From a checkpoint of a small transformer trained on Wikipedia: 11.4M parameters.
Each number is 50 + 15 x the weight over its row's rms, rounded and kept within 0 to 99. Layers, rows and columns count from 0. The size before them is the row's rms in percent of the matrix's.

# layer 2 MLP down, 192x576, rms 0.0472, rows 0-72, columns 480-575
098:48 36 42 50 48 34 51 43 65 44 48 43 43 69 28 56 46 53 37 58 40 38 44 65 73 40 48 67 44 52 58 50 33 62 58 69 30 53 57 87 46 75 61 57 35 25 50 64 76 46 64 48 44 54 60 21 71 53 64 43 49 58 64 48 24 64 81 76 57 63 37 57 45 52 38 31 41 26 61 36 75 43 43 51 58 55 37 32 61 38 61 54 11 44 59 54
102:32 63 52 32 40 70 69 29 54 51 58 36 46 66 37 48 68 53 51 84 67 58 57 38 36 72 29 60 76 59 68 45 60 43 72 52 51 45 29 67 73 41 53 60 30 68 28 47 79 60 61 43 43 44 30 48 43 41 50 49 41 38 60 58 59 20 54 57 19 46 52 63 35 55 32 77 60 38 66 32 21 67 57 31 58 38 28 52 57 60 26 44 64 26 48 26
103:40 43 60 62 36 64 55 59 50 35 42 56 49 33 55 25 26 52 51 61 58 45 70 58 43 30 44 74 47 51 65 49 34 54 56 82 29 51 49 50 51 60 56 61 35 71 30 35 44 67 26 27 76 60 30 30 58 41 67 42 64 55 65 37 78 56 55 74 47 60 79 29 35 57 50 71 48 38 45 48 63 28 49 45 46 27 35 72 52 66 68 70 73 44 57 52
101:47 32 53 48 27 48 57 61 56 41 42 48 70 57 44 18 61 68 70 70 62 25 45 34 55 65 34 27 51 57 29 34 70 56 88 68 52 73 34 77 17 78 75 38 33 56 36 76 52 41 50 67 50 38 47 45 50 47 71 43 26 36 52 69 43 43 41 37 58 46 84 49 69 33 39 56 50 63 44 60 42 36 58 51 50 58 33 46 69 52 49 63 51 46 39 46
101:48 64 31 78 57 32 46 55 30 17 45 61 42 58 38 47 60 72 36 54 38 32 52 61 49 42 27 85 34 55 39 42 56 27 33 64 58 38 39 73 50 59 50 45 62 20 39 72 38 29 39 77 27 26 71 51 75 32 35 26 30 59 64 46 51 38 43 50 52 49 50 72 37 52 66 40 73 64 33 67 51 72 52 34 37 58 29 39 22 27 42 51 40 43 72 27
102:74 45 50 32 49 43 42 33 60 28 22 33 63 58 75 52 51 58 27 48 25 67 67 27 42 50 48 92 41 62 64 78 52 43 26 21 80 65 39 67 82 49 49 77 37 47 34 57 59 16 43 39 58 54 72 47 52 41 46 36 22 29 49 57 44 54 68 33 44 38 39 54 52 48 44 66 42 60 39 42 51 59 60 36 34 40 42 61 47 46 65 46 66 29 42 19
107:41 33 95 68 66 56 62 55 82 38 56 45 70 58 71 33 66 28 20 57 42 31 66 39 34 46 60 29 76 55 57 45 53 66 37 60 46 48 60 45 35 59 22 20 69 50 45 51 51 65 84 51 51 40 08 33 33 32 50 46 44 61 65 62 55 69 69 52 62 26 33 86 31 42 39 46 30 81 90 72 51 31 64 70 64 64 43 46 45 54 30 45 36 55 60 39
097:45 51 19 59 45 46 52 47 40 51 45 63 17 45 51 47 50 40 66 35 61 71 36 52 28 60 51 47 58 89 39 42 58 63 52 52 43 48 41 63 78 45 47 74 65 47 32 68 45 38 47 60 23 59 64 67 18 44 39 58 75 36 54 53 26 51 52 71 60 35 54 43 61 36 59 25 65 51 36 27 77 84 48 33 30 87 61 34 62 68 25 22 56 46 42 68
104:61 55 59 56 63 76 25 48 63 42 56 62 68 49 74 49 49 09 59 33 49 61 60 41 41 70 55 39 60 57 35 43 49 53 44 64 22 63 73 60 64 45 38 35 51 73 47 36 40 36 30 30 50 55 53 74 41 06 66 47 55 77 41 61 38 75 28 36 60 36 20 44 60 76 29 47 48 37 45 54 55 61 28 51 64 54 38 40 39 79 42 53 38 74 45 60
099:37 75 23 51 69 64 52 49 62 35 56 34 59 77 40 32 39 46 32 58 40 71 59 68 66 43 51 39 71 55 57 43 60 40 57 64 46 47 32 51 55 69 43 68 65 22 79 39 47 53 87 47 32 55 59 45 55 59 42 46 57 24 43 35 22 25 54 46 49 43 46 63 36 46 72 13 48 40 45 39 57 45 41 35 42 29 51 53 42 36 74 51 48 59 49 47
097:32 48 32 77 35 30 30 63 27 46 52 34 42 56 39 58 30 74 51 38 74 37 52 55 68 50 60 20 32 49 40 43 46 69 66 53 36 38 22 51 39 58 70 40 55 44 50 66 21 59 52 60 60 44 36 36 59 41 80 39 67 66 41 51 66 99 48 44 44 51 28 07 52 40 11 52 37 54 59 47 52 39 60 81 59 52 52 33 52 72 71 72 79 34 47 36
107:28 75 52 50 63 52 31 09 55 52 56 39 62 62 59 32 41 56 48 25 56 75 52 50 40 66 60 75 34 66 44 42 34 49 27 62 53 53 39 59 61 42 43 52 51 48 59 36 52 36 58 49 75 34 77 34 29 57 26 44 49 47 67 24 68 76 44 70 43 19 75 41 42 43 37 68 46 52 48 67 42 49 63 75 55 53 73 45 21 47 32 55 40 38 55 66
097:50 36 54 70 50 54 67 48 45 36 38 80 60 31 47 51 59 64 42 44 54 83 54 45 68 33 60 63 50 39 61 59 59 52 56 72 14 78 67 76 57 48 17 64 45 68 46 32 53 46 48 47 49 40 56 58 55 67 34 35 38 46 72 24 39 40 56 35 31 62 60 40 54 45 53 50 52 44 37 62 60 49 42 42 74 42 42 30 55 62 45 46 44 32 38 45
098:47 79 36 42 42 43 43 51 48 43 62 37 20 49 43 49 36 57 41 54 47 66 48 20 35 52 61 47 46 55 64 35 40 36 73 21 58 46 42 41 53 55 24 43 32 48 69 32 34 72 69 38 48 38 50 28 47 57 55 64 36 75 62 37 35 60 65 49 67 58 54 46 39 38 76 51 69 45 46 47 46 65 28 56 45 32 67 56 54 64 38 51 51 47 41 46
105:73 23 42 51 60 44 35 56 55 61 54 35 48 62 72 50 47 28 40 65 50 22 53 50 62 58 79 55 30 53 35 52 44 11 50 45 39 58 46 43 48 48 82 42 76 57 47 48 48 43 38 39 50 42 47 36 46 27 46 20 43 53 33 44 25 59 53 37 58 50 29 44 09 70 62 58 52 33 39 55 71 42 39 58 64 67 43 61 57 51 94 44 49 59 47 47
092:75 22 57 60 40 44 77 28 49 27 39 44 41 64 39 60 56 75 34 50 48 78 40 32 30 62 54 73 41 64 38 70 49 46 63 67 36 62 45 42 23 35 53 44 53 71 53 68 78 52 43 41 53 58 25 31 52 52 65 71 18 39 29 24 54 54 41 50 50 39 56 41 52 64 56 26 56 73 43 58 47 83 44 63 42 60 65 64 22 30 48 56 51 53 30 42
095:52 29 47 60 34 38 48 41 81 41 33 49 44 66 54 31 53 48 62 56 52 43 60 86 51 54 36 75 50 63 40 44 39 31 66 02 25 39 58 77 48 39 56 56 47 36 63 54 60 70 49 53 58 43 39 39 57 34 41 49 35 36 53 45 32 43 65 57 34 56 52 65 45 61 64 63 34 55 45 39 51 68 52 50 35 42 55 47 10 49 71 50 53 63 67 56
100:50 53 41 47 60 37 58 48 40 56 40 59 46 67 45 63 31 21 56 32 36 39 62 42 37 64 48 37 20 16 60 67 19 25 41 60 66 96 64 39 41 48 47 54 40 74 36 50 66 64 61 35 72 54 59 57 48 12 58 42 35 54 46 42 66 54 56 41 79 63 37 80 49 45 25 70 40 45 36 31 41 35 51 38 49 27 37 33 49 45 59 62 46 61 58 46
100:43 50 57 49 48 47 72 38 54 65 36 00 42 42 52 50 39 46 43 32 56 64 56 64 42 53 19 58 42 66 32 56 31 67 36 79 30 43 45 19 81 77 36 63 55 40 60 35 39 47 58 55 38 67 68 58 57 50 51 58 43 69 63 43 42 37 33 51 64 57 36 71 51 64 71 50 51 54 65 44 66 52 35 51 60 55 49 55 42 48 66 49 49 42 46 49
086:59 24 76 37 66 41 51 65 19 63 53 25 66 73 48 54 56 68 56 50 69 43 45 48 51 64 67 47 32 66 62 44 37 65 53 60 45 48 60 43 35 49 59 46 61 54 49 55 51 75 45 28 25 29 45 58 25 60 52 43 57 52 53 47 57 26 45 27 70 50 46 52 42 57 54 76 38 76 63 60 41 66 44 56 64 69 56 66 45 42 90 39 62 59 60 51
107:55 59 47 44 44 34 34 15 45 61 54 68 51 48 46 50 57 66 39 37 41 79 49 26 64 63 51 50 34 67 26 46 51 44 66 67 66 57 63 41 50 65 34 33 64 44 34 58 67 38 46 69 25 55 39 72 37 37 77 49 44 53 27 68 30 43 67 20 30 62 50 57 69 11 43 44 31 57 16 29 49 54 48 44 56 59 37 45 67 36 53 51 53 39 11 23
101:47 61 51 38 29 36 59 53 58 53 65 60 63 70 21 69 49 63 58 76 27 56 54 55 65 55 43 23 64 29 62 58 53 49 20 48 56 58 33 31 76 51 51 86 61 30 56 10 57 67 60 64 56 68 49 37 98 91 58 56 35 82 55 40 66 29 51 35 41 65 25 69 59 36 63 41 47 52 29 20 62 11 63 82 58 45 52 57 39 62 65 65 39 51 39 56
100:63 74 48 57 56 49 44 67 39 31 37 54 31 74 13 75 67 30 58 41 70 54 47 56 25 62 42 58 43 26 51 50 46 29 25 49 35 81 51 61 41 40 35 60 38 36 41 36 69 46 39 28 50 56 68 87 21 53 43 44 43 41 40 38 47 47 45 60 35 29 26 81 57 91 72 57 77 34 56 36 42 75 37 41 66 59 46 59 45 48 42 32 47 59 65 47
099:57 52 38 44 57 37 71 55 38 32 44 33 70 48 32 39 49 56 45 37 49 40 63 45 27 63 30 76 43 47 53 71 35 42 39 39 69 35 43 66 29 49 50 70 25 59 77 70 36 64 48 42 30 56 64 70 52 46 58 62 36 58 23 57 53 80 44 81 45 44 61 52 76 64 53 61 59 57 23 74 82 18 58 54 36 52 38 45 17 41 45 38 55 19 56 55
106:59 08 36 53 47 36 51 50 43 51 42 70 42 52 41 62 48 46 75 66 47 52 75 34 61 52 45 44 86 56 36 67 41 62 56 38 73 47 41 30 51 25 49 65 70 25 54 86 60 37 29 57 31 45 62 64 23 44 49 55 55 19 67 41 64 56 37 61 43 69 68 55 60 49 49 59 38 55 29 55 44 67 47 69 29 64 54 35 80 19 38 57 59 16 42 43
100:54 44 54 35 33 53 55 30 13 57 56 49 37 65 43 48 55 69 74 47 50 45 35 22 40 50 33 55 28 36 84 67 08 55 63 57 55 28 51 52 65 49 58 29 22 69 42 33 39 52 55 36 32 53 50 33 32 62 64 43 44 54 55 63 57 87 71 23 36 50 41 73 48 39 42 46 55 49 30 45 43 22 60 74 73 54 59 49 51 65 83 63 57 40 30 57
102:49 74 76 32 75 51 42 39 46 74 30 35 50 46 52 62 66 53 70 67 61 27 77 66 35 50 47 49 62 44 48 64 60 23 16 31 60 56 43 38 73 59 79 05 60 44 60 46 59 24 67 75 43 47 13 39 39 63 40 50 38 91 54 63 55 69 42 48 30 75 70 30 33 51 46 70 20 40 59 49 41 65 40 45 25 56 78 55 99 42 75 21 57 26 29 39
093:62 81 41 28 24 14 47 25 65 27 69 46 33 33 61 57 48 64 46 48 49 47 44 32 28 68 63 66 56 64 66 45 61 63 47 65 80 61 59 70 48 69 22 50 27 22 55 65 68 56 53 61 34 46 51 28 72 78 57 53 65 38 46 66 45 58 36 66 44 57 46 31 38 48 70 55 62 62 62 51 32 00 77 43 46 35 63 58 59 38 31 40 52 30 65 41
096:42 46 48 48 58 60 46 19 40 49 30 52 69 52 52 44 50 36 41 56 41 53 30 63 46 78 54 65 64 37 35 74 67 57 38 45 55 51 46 33 38 71 33 32 48 45 48 72 05 55 52 61 59 38 56 41 36 42 56 66 22 27 46 54 56 38 45 52 51 70 45 87 77 50 59 53 45 53 31 50 76 55 56 54 45 67 32 51 38 63 33 46 52 28 43 50
099:58 68 30 87 56 50 47 51 67 29 48 61 60 50 66 53 54 43 68 40 57 41 24 55 46 44 54 63 23 49 35 50 47 51 36 65 81 70 45 48 43 56 39 89 53 34 64 61 41 61 59 30 62 43 57 57 69 53 40 28 23 42 39 64 36 66 58 59 44 41 51 50 53 77 49 39 61 50 46 58 37 36 10 50 74 23 64 75 50 45 76 57 52 37 37 66
098:56 55 30 57 74 78 49 53 48 37 28 57 77 45 26 31 93 49 48 68 43 48 48 29 47 66 57 44 59 60 60 51 50 72 53 49 65 77 37 28 55 72 50 66 62 60 38 67 57 48 65 60 36 47 41 70 43 39 36 51 44 55 52 49 43 47 50 39 58 67 72 35 47 46 13 46 45 58 60 58 73 37 63 66 49 51 32 52 52 63 71 63 66 43 28 40
100:47 57 51 46 55 53 35 60 55 51 66 56 29 51 41 57 28 84 44 36 46 49 51 44 53 50 45 82 43 58 35 45 42 59 37 45 60 74 45 49 43 46 50 73 62 46 51 41 65 81 46 55 57 59 51 42 62 31 46 68 62 44 25 53 62 35 55 72 58 27 54 38 46 42 57 81 43 43 48 55 37 53 59 62 62 31 61 53 57 54 50 40 59 72 37 71
095:55 60 79 71 52 44 69 62 78 50 57 59 57 32 60 44 49 74 66 28 42 86 44 58 24 16 46 62 56 57 42 47 37 57 62 67 41 51 68 54 46 43 56 55 32 57 42 53 60 49 79 34 64 52 68 49 54 42 51 65 62 56 78 61 46 42 81 56 61 50 19 65 55 63 51 59 48 55 43 48 41 38 57 28 42 35 72 87 54 47 43 23 54 42 30 58
101:25 63 65 31 41 54 22 33 49 69 46 35 37 48 43 33 49 39 62 18 62 52 55 73 43 62 56 50 37 39 69 56 52 64 62 66 31 16 25 45 52 54 53 65 58 61 65 45 38 50 69 34 91 51 48 61 45 47 45 65 61 76 35 25 57 43 48 27 43 53 72 49 42 36 48 41 48 64 45 59 37 41 65 35 70 70 40 51 38 52 42 68 23 78 44 58
104:67 40 61 69 34 63 63 88 37 50 31 18 55 57 69 52 49 68 44 60 66 40 41 67 22 56 40 75 47 71 68 54 57 70 23 44 52 43 62 75 41 43 79 46 61 43 59 68 60 42 35 41 24 25 87 37 50 48 71 58 47 41 42 58 52 58 50 45 66 48 33 42 53 53 53 54 79 49 49 66 49 68 41 52 51 79 55 49 26 50 61 46 88 36 55 30
098:46 46 36 70 62 49 60 73 37 68 66 41 42 36 45 53 49 46 38 44 33 42 26 76 59 14 00 29 35 56 43 66 69 26 37 34 57 64 77 37 54 56 58 50 84 71 58 63 55 37 26 65 68 60 51 55 61 47 56 59 58 30 21 69 55 61 31 79 39 72 52 58 57 47 57 35 52 35 26 56 40 90 41 58 38 51 41 62 68 21 48 35 50 45 61 78
100:46 41 47 78 35 55 36 34 78 49 65 59 42 70 72 55 69 46 37 57 16 41 54 28 48 73 40 46 71 72 26 44 49 63 31 50 44 46 55 58 40 30 81 51 69 30 42 73 64 79 60 38 63 36 62 59 38 54 59 43 34 31 19 46 40 44 40 68 57 34 30 62 46 61 59 54 50 44 48 48 54 49 49 49 41 74 66 40 40 61 45 63 54 61 46 62
097:50 60 35 61 51 42 53 52 46 56 52 67 28 59 47 62 46 65 58 67 33 18 67 36 64 48 45 62 31 46 67 57 43 47 39 39 43 48 26 56 41 94 83 63 06 58 48 27 77 39 60 41 21 61 85 45 62 51 56 44 11 70 48 53 41 41 55 56 53 66 13 32 54 41 37 61 38 42 41 34 61 40 45 51 83 45 35 55 50 76 20 65 47 19 47 36
097:62 53 48 68 32 36 44 50 52 29 35 52 40 52 45 79 48 47 57 61 68 61 66 39 51 58 30 52 23 27 76 57 70 35 56 68 72 58 55 27 49 31 58 69 40 52 36 53 37 50 40 46 51 82 62 65 68 72 85 67 54 36 44 48 46 25 35 56 34 49 42 55 67 62 43 24 23 57 60 41 32 45 33 23 58 49 41 78 60 65 66 18 51 56 42 43
093:59 43 86 44 63 66 44 64 30 59 75 52 47 51 69 73 44 35 36 34 35 56 32 53 63 36 51 48 59 75 58 43 78 90 60 64 36 58 73 47 43 50 54 42 51 47 53 33 41 25 47 43 35 74 32 49 36 63 28 74 39 33 15 57 55 25 50 57 54 55 73 21 53 47 56 26 91 47 54 44 46 67 59 49 08 34 59 44 51 40 52 46 49 43 50 48
094:23 71 50 39 53 48 70 67 55 45 61 67 56 53 38 38 42 26 61 59 33 43 32 34 73 71 60 63 52 61 51 68 34 79 60 49 57 55 57 64 27 58 50 68 33 57 40 51 39 21 38 33 69 59 63 08 74 47 58 35 69 52 66 31 53 34 44 64 59 39 33 53 48 49 41 48 49 57 54 52 43 74 39 46 63 53 57 35 52 39 40 61 52 65 61 25
101:56 58 43 50 69 48 47 51 45 42 45 52 55 46 48 61 42 53 57 30 52 36 58 46 50 37 61 59 69 60 43 77 63 20 86 55 54 49 60 56 37 53 51 48 68 43 44 52 38 44 40 36 68 41 47 58 32 59 64 71 33 38 65 45 88 56 35 80 59 33 65 30 56 65 41 49 28 69 18 44 47 73 39 39 37 23 54 48 33 69 13 19 75 45 36 53
099:62 45 27 31 38 54 56 22 42 66 73 57 62 62 49 62 65 54 41 27 37 38 52 34 36 61 51 53 59 54 37 55 61 39 52 54 60 40 68 50 67 36 15 54 43 51 54 38 46 43 52 69 37 65 52 89 68 43 36 81 59 41 38 41 56 38 60 65 30 29 36 84 39 41 43 72 46 53 31 52 46 19 72 25 61 06 81 37 41 33 45 47 37 53 28 63
098:47 45 61 52 70 42 65 42 51 40 50 50 55 33 52 78 59 69 31 48 61 63 56 54 35 22 47 60 29 71 61 37 60 46 53 41 46 41 37 61 30 31 40 59 46 62 69 60 63 78 62 52 72 30 51 61 34 56 30 31 39 55 67 52 69 54 60 50 32 33 79 51 47 68 72 55 42 33 54 55 52 48 14 26 67 40 36 34 32 55 19 36 21 69 33 62
106:57 51 50 54 68 37 42 75 41 70 73 44 43 54 22 53 53 54 59 50 58 40 58 76 50 24 59 42 47 36 48 56 08 49 36 54 48 40 62 41 41 70 33 35 42 53 40 52 54 61 39 45 50 66 46 65 59 39 33 51 73 47 35 56 42 32 51 79 82 32 58 47 46 51 62 47 65 52 64 55 56 57 48 38 48 56 30 44 30 39 40 62 26 60 28 82
098:48 52 60 40 42 17 34 53 29 62 34 48 76 53 40 51 45 52 27 49 63 65 54 32 45 04 51 45 59 43 69 57 47 43 39 48 40 50 54 78 44 48 53 55 14 36 23 59 46 47 61 44 94 61 65 29 56 50 53 37 19 47 20 68 58 58 56 45 71 41 55 49 63 55 45 73 49 40 69 43 46 45 26 34 30 32 74 57 36 33 32 56 63 74 84 38
100:50 21 64 47 57 72 47 45 57 54 56 33 63 75 29 52 49 56 46 53 61 65 23 78 29 40 57 91 32 52 14 64 38 54 88 61 41 51 57 44 48 47 57 52 30 26 57 36 30 56 43 63 53 49 60 45 52 32 68 55 26 58 65 47 63 63 55 55 17 70 42 44 51 45 25 35 19 56 38 38 23 75 66 58 47 71 40 33 70 42 83 46 41 61 50 36
101:62 47 79 54 41 74 70 48 54 41 73 39 64 53 46 57 70 77 61 39 76 71 31 70 64 45 64 43 29 27 33 55 71 51 51 72 60 43 27 37 52 38 55 56 60 45 50 36 70 66 40 44 33 47 72 23 47 33 57 48 34 41 26 64 70 23 48 45 58 45 52 50 59 58 57 32 59 39 54 51 33 43 40 58 61 54 57 74 54 22 47 45 38 43 42 79
097:59 39 44 41 41 57 51 60 44 45 19 56 73 30 32 52 57 52 38 40 29 53 57 54 31 56 58 54 43 81 60 38 76 61 58 57 43 61 31 31 54 60 30 46 63 62 67 73 33 56 26 35 45 35 46 75 26 31 55 54 63 80 64 52 49 30 42 45 40 55 65 74 35 59 33 44 61 58 21 55 55 41 44 37 51 38 35 48 60 50 51 50 47 36 76 33
099:51 58 21 31 52 55 40 56 45 58 66 53 65 21 35 17 51 50 34 37 25 52 47 59 38 39 25 36 87 63 35 33 80 41 57 39 45 58 09 36 20 38 57 32 56 60 67 65 44 44 50 42 84 74 68 47 69 58 36 35 76 37 13 52 41 66 31 72 53 61 33 39 52 50 47 21 69 43 65 82 43 52 56 38 30 43 54 52 44 53 25 36 66 44 53 46
093:43 30 55 48 65 45 69 80 67 14 45 43 65 45 53 63 83 43 38 70 33 99 62 71 51 64 35 44 64 52 61 33 60 37 60 52 67 38 67 27 51 38 29 34 66 52 46 43 45 62 71 84 42 39 37 36 43 48 56 54 43 50 29 49 61 47 45 41 31 66 62 24 58 39 46 46 45 29 40 35 49 62 42 46 53 67 40 65 75 47 56 53 48 37 48 56
100:42 75 51 66 65 36 60 71 52 35 46 34 61 41 50 53 60 57 42 48 62 32 71 42 67 69 61 34 55 36 30 47 69 53 73 60 53 18 41 50 38 69 73 50 26 62 55 66 76 64 46 62 35 41 36 44 62 76 45 71 70 29 70 40 44 79 60 63 63 39 33 52 51 42 38 22 57 62 32 36 62 39 56 45 39 75 56 30 57 45 40 76 60 32 57 68
107:60 21 56 41 73 46 54 60 32 37 29 45 43 40 62 40 54 40 74 57 24 62 44 59 68 67 39 59 67 53 39 36 49 60 49 25 35 69 39 25 56 69 54 54 66 26 31 38 70 55 55 56 34 64 33 72 56 68 47 62 32 36 52 48 35 45 62 73 39 25 50 54 43 47 66 46 44 46 60 51 54 49 72 33 47 60 43 32 54 39 61 50 64 67 47 63
106:48 46 49 56 93 74 32 42 41 59 39 40 52 61 50 50 61 40 52 39 45 22 24 54 63 55 66 33 43 48 34 68 29 63 60 48 57 52 26 73 31 71 32 74 60 18 35 59 51 29 91 44 50 36 20 49 63 22 43 27 58 31 42 19 57 64 45 33 48 58 61 42 50 37 48 17 50 51 83 41 48 38 18 46 65 45 44 56 66 25 44 51 51 59 64 62
106:54 49 47 43 54 39 64 75 21 38 56 64 65 68 51 44 52 39 45 43 44 62 45 48 42 64 54 42 46 46 50 48 53 31 36 45 35 61 47 64 70 40 40 38 29 30 22 22 22 71 51 40 56 35 33 57 43 41 40 63 70 32 36 48 42 51 50 27 65 41 46 99 47 47 53 64 24 45 58 44 47 33 37 55 66 51 71 34 41 56 34 38 33 53 39 58
101:44 67 52 48 49 52 53 43 34 50 40 35 60 56 50 54 82 56 67 61 68 46 54 64 56 73 90 63 45 37 37 61 50 60 42 58 52 60 57 43 58 43 59 71 52 24 68 43 42 33 33 39 49 41 69 40 26 38 60 52 76 48 57 46 52 49 40 31 52 23 24 49 55 77 21 48 39 76 47 32 47 50 71 34 62 54 60 33 62 62 67 66 26 67 99 60
102:76 44 43 43 49 55 65 44 36 63 34 44 22 45 76 47 37 60 70 67 38 28 44 39 48 31 48 26 46 54 47 53 55 48 39 60 63 54 39 24 55 44 39 36 47 80 76 81 41 44 64 49 51 44 47 47 31 48 68 27 54 49 58 71 36 31 44 47 31 67 58 57 59 42 48 50 58 62 39 53 70 50 57 34 32 23 30 43 34 59 43 16 55 36 42 38
100:41 40 41 72 55 35 31 37 43 56 67 53 43 20 54 43 42 45 66 45 58 47 59 37 29 14 74 35 79 48 29 47 41 64 37 49 58 71 86 20 80 43 46 35 54 69 41 48 61 47 60 60 45 66 52 75 54 61 42 35 52 75 45 59 47 58 36 65 49 62 80 56 58 59 68 06 23 99 68 71 41 53 35 64 28 40 48 43 71 36 42 56 40 64 63 40
106:68 44 31 62 53 58 40 93 59 45 31 39 22 42 73 28 53 60 29 68 54 53 31 47 40 48 65 36 39 47 35 52 51 24 77 58 61 28 35 37 43 34 56 29 64 56 59 83 26 45 57 55 72 27 28 44 65 30 47 50 49 51 53 37 61 37 63 47 54 33 37 18 45 31 59 37 26 41 43 14 43 57 49 54 64 57 41 44 56 55 43 41 55 51 57 32
104:23 63 38 58 40 71 69 50 56 46 55 49 46 41 70 70 57 51 26 33 63 30 72 36 42 50 47 21 47 60 48 36 58 39 49 56 38 38 44 69 45 55 57 28 79 20 39 79 46 39 40 52 69 64 73 79 58 72 63 43 79 40 28 37 33 46 36 57 61 72 55 20 52 41 34 34 27 32 45 65 58 53 54 55 55 80 61 49 49 38 46 41 61 62 63 34
101:56 54 54 55 42 28 36 50 49 34 46 16 40 56 47 54 42 49 61 64 53 68 39 61 36 73 40 50 45 59 58 58 38 57 41 58 68 56 24 57 38 70 55 47 61 24 55 60 49 39 66 74 33 40 40 71 44 20 45 49 05 52 42 66 69 55 47 45 72 51 60 49 78 58 41 54 44 63 40 51 28 58 57 63 80 43 43 48 19 52 63 33 65 52 38 42
097:47 43 51 43 37 31 44 29 40 41 50 46 30 32 43 50 51 44 40 44 56 34 43 36 51 29 59 49 39 50 62 36 50 54 51 57 46 58 18 54 72 39 87 50 63 81 67 61 47 25 40 57 60 54 78 50 48 21 41 62 43 75 55 60 39 34 52 62 50 87 62 50 70 40 38 65 66 67 46 59 72 61 50 50 49 67 48 53 63 31 63 42 46 43 78 51
104:46 39 47 71 57 55 39 77 51 42 65 43 63 40 49 42 54 51 51 40 24 63 51 48 41 33 03 48 42 48 65 29 46 82 59 51 41 61 50 61 50 49 81 65 37 58 61 54 63 30 59 32 64 35 73 63 61 20 29 38 67 38 36 44 60 36 49 43 65 28 34 52 58 48 55 69 63 63 42 63 37 44 51 59 58 71 57 22 36 60 40 69 34 65 61 39
096:28 23 21 43 43 51 39 53 30 54 45 36 58 56 40 33 60 49 27 60 52 59 29 48 56 45 22 43 70 79 61 47 54 42 66 38 32 41 38 57 60 63 59 54 31 71 53 57 47 47 76 57 21 38 58 46 59 46 46 31 57 35 66 53 55 42 31 41 33 76 59 49 56 28 39 55 56 38 52 38 45 71 71 51 59 24 28 46 58 33 74 46 67 48 62 20
095:59 59 91 41 44 72 59 53 51 65 68 37 51 73 35 44 74 34 56 55 65 60 42 72 60 63 53 48 50 53 37 52 21 45 61 31 44 58 54 42 41 59 42 35 61 74 29 19 33 56 35 58 56 46 60 63 64 58 43 43 72 67 55 87 59 31 57 28 35 30 44 42 39 79 70 67 72 54 42 65 16 54 63 47 60 40 51 77 41 37 39 41 56 56 58 55
101:39 50 58 56 85 34 35 13 64 49 56 55 47 42 27 56 40 65 24 61 50 42 43 85 69 63 41 61 59 51 27 60 52 40 43 21 65 44 50 42 15 57 49 49 74 88 46 32 39 46 55 57 82 53 36 37 58 56 56 73 53 43 51 45 55 53 44 40 49 36 58 52 55 35 65 43 50 30 64 42 64 52 32 57 42 65 38 44 73 52 39 58 54 46 41 35
094:47 45 60 61 68 48 62 72 31 74 27 54 54 66 51 48 40 47 33 41 57 33 60 42 80 49 39 43 65 64 43 54 63 61 38 50 31 47 35 46 63 70 22 50 60 06 66 70 37 75 63 74 47 68 42 62 47 24 59 40 50 35 36 62 67 59 69 62 70 65 48 35 55 26 51 52 21 75 63 65 38 69 47 82 53 67 34 40 32 31 45 46 43 45 46 64
105:26 37 19 66 66 62 45 44 27 52 58 59 67 47 49 69 39 45 51 39 35 34 53 74 52 33 48 47 16 38 99 37 47 55 73 43 65 55 71 69 20 41 10 43 28 36 43 50 43 73 47 46 63 37 76 32 43 76 65 56 85 28 47 36 46 51 56 56 48 38 52 52 44 53 69 64 57 48 25 61 62 37 33 36 48 60 74 47 44 38 34 55 65 45 61 62
098:67 37 16 59 29 51 54 57 91 72 42 71 40 66 31 53 54 59 49 38 38 65 68 66 53 25 54 62 39 52 75 30 70 46 54 50 43 33 64 36 46 43 44 31 55 62 58 44 55 41 15 48 49 56 66 33 38 54 39 51 42 53 55 59 32 49 48 63 64 58 36 47 46 47 52 40 33 40 66 33 57 32 51 43 39 25 58 83 50 48 77 63 35 46 44 58
101:72 58 60 26 50 53 63 45 76 39 60 61 29 65 53 41 57 64 71 64 49 32 50 46 82 99 20 48 43 49 44 60 53 51 61 51 58 44 61 14 70 68 30 45 57 50 38 57 54 48 56 52 54 36 38 44 88 60 62 51 49 66 61 64 64 27 63 08 48 39 22 54 53 67 67 71 64 45 32 34 52 17 40 43 54 57 55 77 68 45 57 85 36 58 56 20
101:57 37 51 36 45 61 63 58 60 52 56 49 55 28 29 48 63 59 42 39 60 51 49 47 81 49 63 47 74 63 65 42 71 51 62 53 45 37 33 39 77 77 50 04 54 59 60 56 59 21 58 48 55 63 46 51 34 35 50 51 56 32 70 46 52 32 59 48 29 34 61 37 64 26 63 53 33 66 52 31 40 54 43 44 37 48 49 66 63 59 82 51 47 57 23 34
104:54 80 44 42 40 46 65 51 46 50 54 73 04 47 47 53 30 52 44 44 58 43 37 64 50 70 61 43 49 57 42 44 26 53 45 67 58 55 59 65 46 13 50 47 65 23 57 40 30 55 51 23 46 78 71 54 49 68 47 59 43 55 70 63 50 37 69 55 59 65 49 83 76 69 35 21 60 70 59 79 33 54 48 47 76 61 21 54 44 64 44 31 46 65 31 57
111:57 36 31 19 36 22 57 40 24 35 70 63 43 52 72 69 61 70 53 52 33 66 42 65 57 64 36 78 86 55 53 49 32 55 44 66 63 29 42 40 25 38 39 55 66 36 56 18 50 55 49 53 38 41 45 46 55 75 65 56 55 53 43 44 45 46 50 52 42 48 47 80 55 50 32 60 36 58 26 19 62 26 32 52 33 57 50 66 39 57 73 59 66 35 48 46